python train.py --norm="layernorm" --norm_place="pre" --rope_fraction=0.25 --qk_norm=false --init="orth" --init_std_qkv=0.0652 --optimizer="adamw" --beta2=0.98 --final_lr_fraction=0.0 --batch_tokens=16384 --seq_len=512 --doc_mask=true --train_tokens=115700000 --steps=7062
Each number is 50 + 12 x the weight over its row's rms, rounded and kept within 0 to 99. Layers, rows and columns count from 0. The size before them is the row's rms in percent of the matrix's.

# layer 2 attention value, 128x96, rms 0.119, rows 0-28, columns 48-95
104:34 48 51 45 53 52 47 75 44 68 41 64 53 64 53 41 49 46 40 48 40 21 54 40 56 46 69 46 58 45 53 53 48 39 45 41 64 54 51 64 46 30 37 69 65 61 30 34
109:48 54 48 74 61 40 51 54 62 60 58 45 79 54 62 48 45 40 46 23 61 91 40 48 58 33 51 50 67 45 38 46 51 43 48 50 40 56 48 52 45 52 50 73 23 63 55 37
099:53 64 40 32 48 37 49 57 41 64 56 49 48 41 38 55 41 52 74 71 57 53 48 50 65 52 57 50 48 39 53 60 52 37 60 43 44 51 42 34 44 37 49 54 29 41 66 52
097:45 38 57 54 42 73 46 56 55 53 28 86 62 37 28 53 38 56 36 71 45 37 48 65 61 43 45 56 65 61 55 34 52 75 26 63 68 50 49 66 44 49 50 43 64 48 42 53
107:55 47 58 42 37 42 53 61 28 68 66 73 49 54 43 40 61 34 60 29 48 21 37 52 32 47 51 48 41 43 72 51 53 28 42 42 36 37 41 60 44 57 37 59 45 69 41 54
096:49 38 53 47 33 53 51 70 41 42 66 41 48 50 42 52 52 55 53 48 44 51 41 62 38 42 39 53 52 49 47 43 53 46 46 51 39 50 29 41 48 64 49 52 51 55 43 71
096:51 66 42 42 67 36 53 76 61 70 43 51 48 55 58 36 33 51 35 50 51 48 54 52 58 55 66 52 45 54 66 47 44 76 38 46 44 51 58 47 60 50 45 27 46 52 46 05
106:55 53 52 46 48 64 56 20 33 50 56 49 58 44 49 40 33 44 75 62 32 64 42 57 62 69 47 66 45 47 35 66 45 55 42 61 49 54 18 22 68 54 56 73 39 55 61 48
093:56 48 49 48 61 65 49 47 35 35 42 23 33 59 72 51 57 39 72 64 35 62 76 38 57 49 44 42 49 59 34 58 59 63 61 46 43 44 52 28 48 49 47 48 47 69 42 77
117:59 57 63 48 34 63 66 45 37 30 64 45 51 43 34 60 43 46 56 63 25 38 38 62 39 48 40 55 60 56 47 64 61 56 36 53 58 45 39 58 36 48 45 44 48 54 44 70
085:61 42 37 38 55 51 61 63 49 37 59 34 56 51 33 45 52 66 32 42 43 60 55 45 30 64 49 51 53 71 56 63 64 52 52 58 42 36 64 39 46 32 43 17 61 54 67 73
099:46 44 57 49 71 36 41 67 53 60 42 34 60 58 72 58 48 43 35 32 66 54 55 10 28 46 56 46 58 60 51 35 30 62 64 46 54 51 43 86 46 69 57 49 49 32 49 52
093:66 37 55 60 52 56 34 46 68 35 51 45 43 45 24 49 54 47 41 62 54 35 38 46 30 48 28 47 47 33 51 32 50 47 35 68 52 45 59 64 14 46 41 41 41 46 51 66
103:55 28 50 57 49 33 52 47 49 51 57 48 54 39 21 33 49 63 55 61 37 59 57 27 74 73 31 43 51 48 26 67 38 50 43 39 35 46 46 32 58 45 48 52 48 63 63 54
103:63 70 55 35 45 53 24 37 55 38 36 43 42 49 41 84 31 42 44 42 43 50 61 62 49 41 65 57 57 49 47 49 43 58 63 57 60 43 64 61 33 58 37 44 56 31 35 53
091:33 45 57 55 62 61 58 58 53 68 51 46 56 67 53 50 54 52 55 55 38 69 39 68 42 42 38 55 47 36 58 60 52 56 64 51 62 47 36 79 40 15 50 27 39 51 47 65
104:46 45 58 35 62 54 64 66 23 26 71 35 40 56 37 47 58 49 46 26 63 43 57 53 28 65 52 60 55 54 48 47 51 55 30 55 43 49 37 55 58 65 53 72 40 61 54 62
096:49 69 45 58 33 62 53 56 37 33 55 50 29 38 50 48 46 58 57 49 25 40 36 39 48 37 66 56 44 63 49 66 47 36 38 52 71 47 66 46 51 19 57 60 65 41 51 38
095:46 38 64 32 59 39 64 49 62 57 65 54 54 49 43 40 35 26 66 58 44 43 51 46 29 59 56 54 72 57 67 36 50 40 59 39 38 59 69 65 38 31 45 38 41 62 52 85
098:63 41 49 57 53 41 44 46 66 59 64 59 42 58 49 39 61 44 38 26 58 81 49 75 38 36 73 60 57 58 57 31 58 38 40 50 53 37 33 38 62 53 62 42 17 53 43 52
112:41 35 54 24 28 58 64 42 44 39 50 63 26 70 58 78 55 46 48 36 59 41 59 34 48 51 69 51 57 51 57 39 54 31 44 53 60 61 46 38 64 69 38 72 53 38 52 57
090:45 70 44 48 53 32 44 50 38 73 44 65 72 49 32 39 65 61 70 35 57 34 34 51 35 42 33 56 54 43 53 50 39 49 49 41 46 51 45 72 40 53 40 48 42 64 70 68
090:44 57 39 61 45 59 47 35 33 39 79 29 54 41 51 67 40 54 53 59 53 76 40 66 57 42 31 40 60 57 29 40 61 57 65 56 48 56 41 37 67 41 59 62 47 69 67 46
093:56 40 51 49 47 61 49 48 33 56 53 56 39 35 22 54 65 59 56 32 47 42 52 40 29 57 73 54 46 51 38 61 50 34 64 46 52 57 56 56 29 51 51 55 61 10 39 70
100:62 62 39 56 42 67 48 58 54 60 54 57 48 46 69 49 33 43 44 42 49 42 38 60 38 19 19 50 64 50 63 53 51 51 30 54 50 44 40 69 35 51 52 38 25 56 27 36
100:61 73 45 51 43 54 36 50 59 54 46 56 47 60 36 63 61 66 67 64 52 77 23 61 59 35 38 42 38 56 66 52 64 35 58 57 72 48 60 39 46 45 41 56 25 55 60 46
105:58 50 49 39 47 64 68 62 57 09 76 44 59 58 50 47 50 60 50 46 62 55 58 67 67 38 45 46 60 49 36 58 77 66 39 55 46 43 37 41 59 51 56 59 54 77 57 49
111:32 44 48 64 62 53 39 58 50 72 29 55 74 44 40 50 51 55 37 51 31 65 56 69 49 23 38 47 47 66 45 47 42 52 44 44 70 44 61 61 39 52 44 63 57 56 48 51
095:40 75 52 57 48 56 48 50 38 36 63 44 61 53 72 59 54 40 53 53 43 52 37 68 44 40 36 35 65 49 39 37 52 70 70 50 58 54 51 65 65 42 58 67 39 55 39 25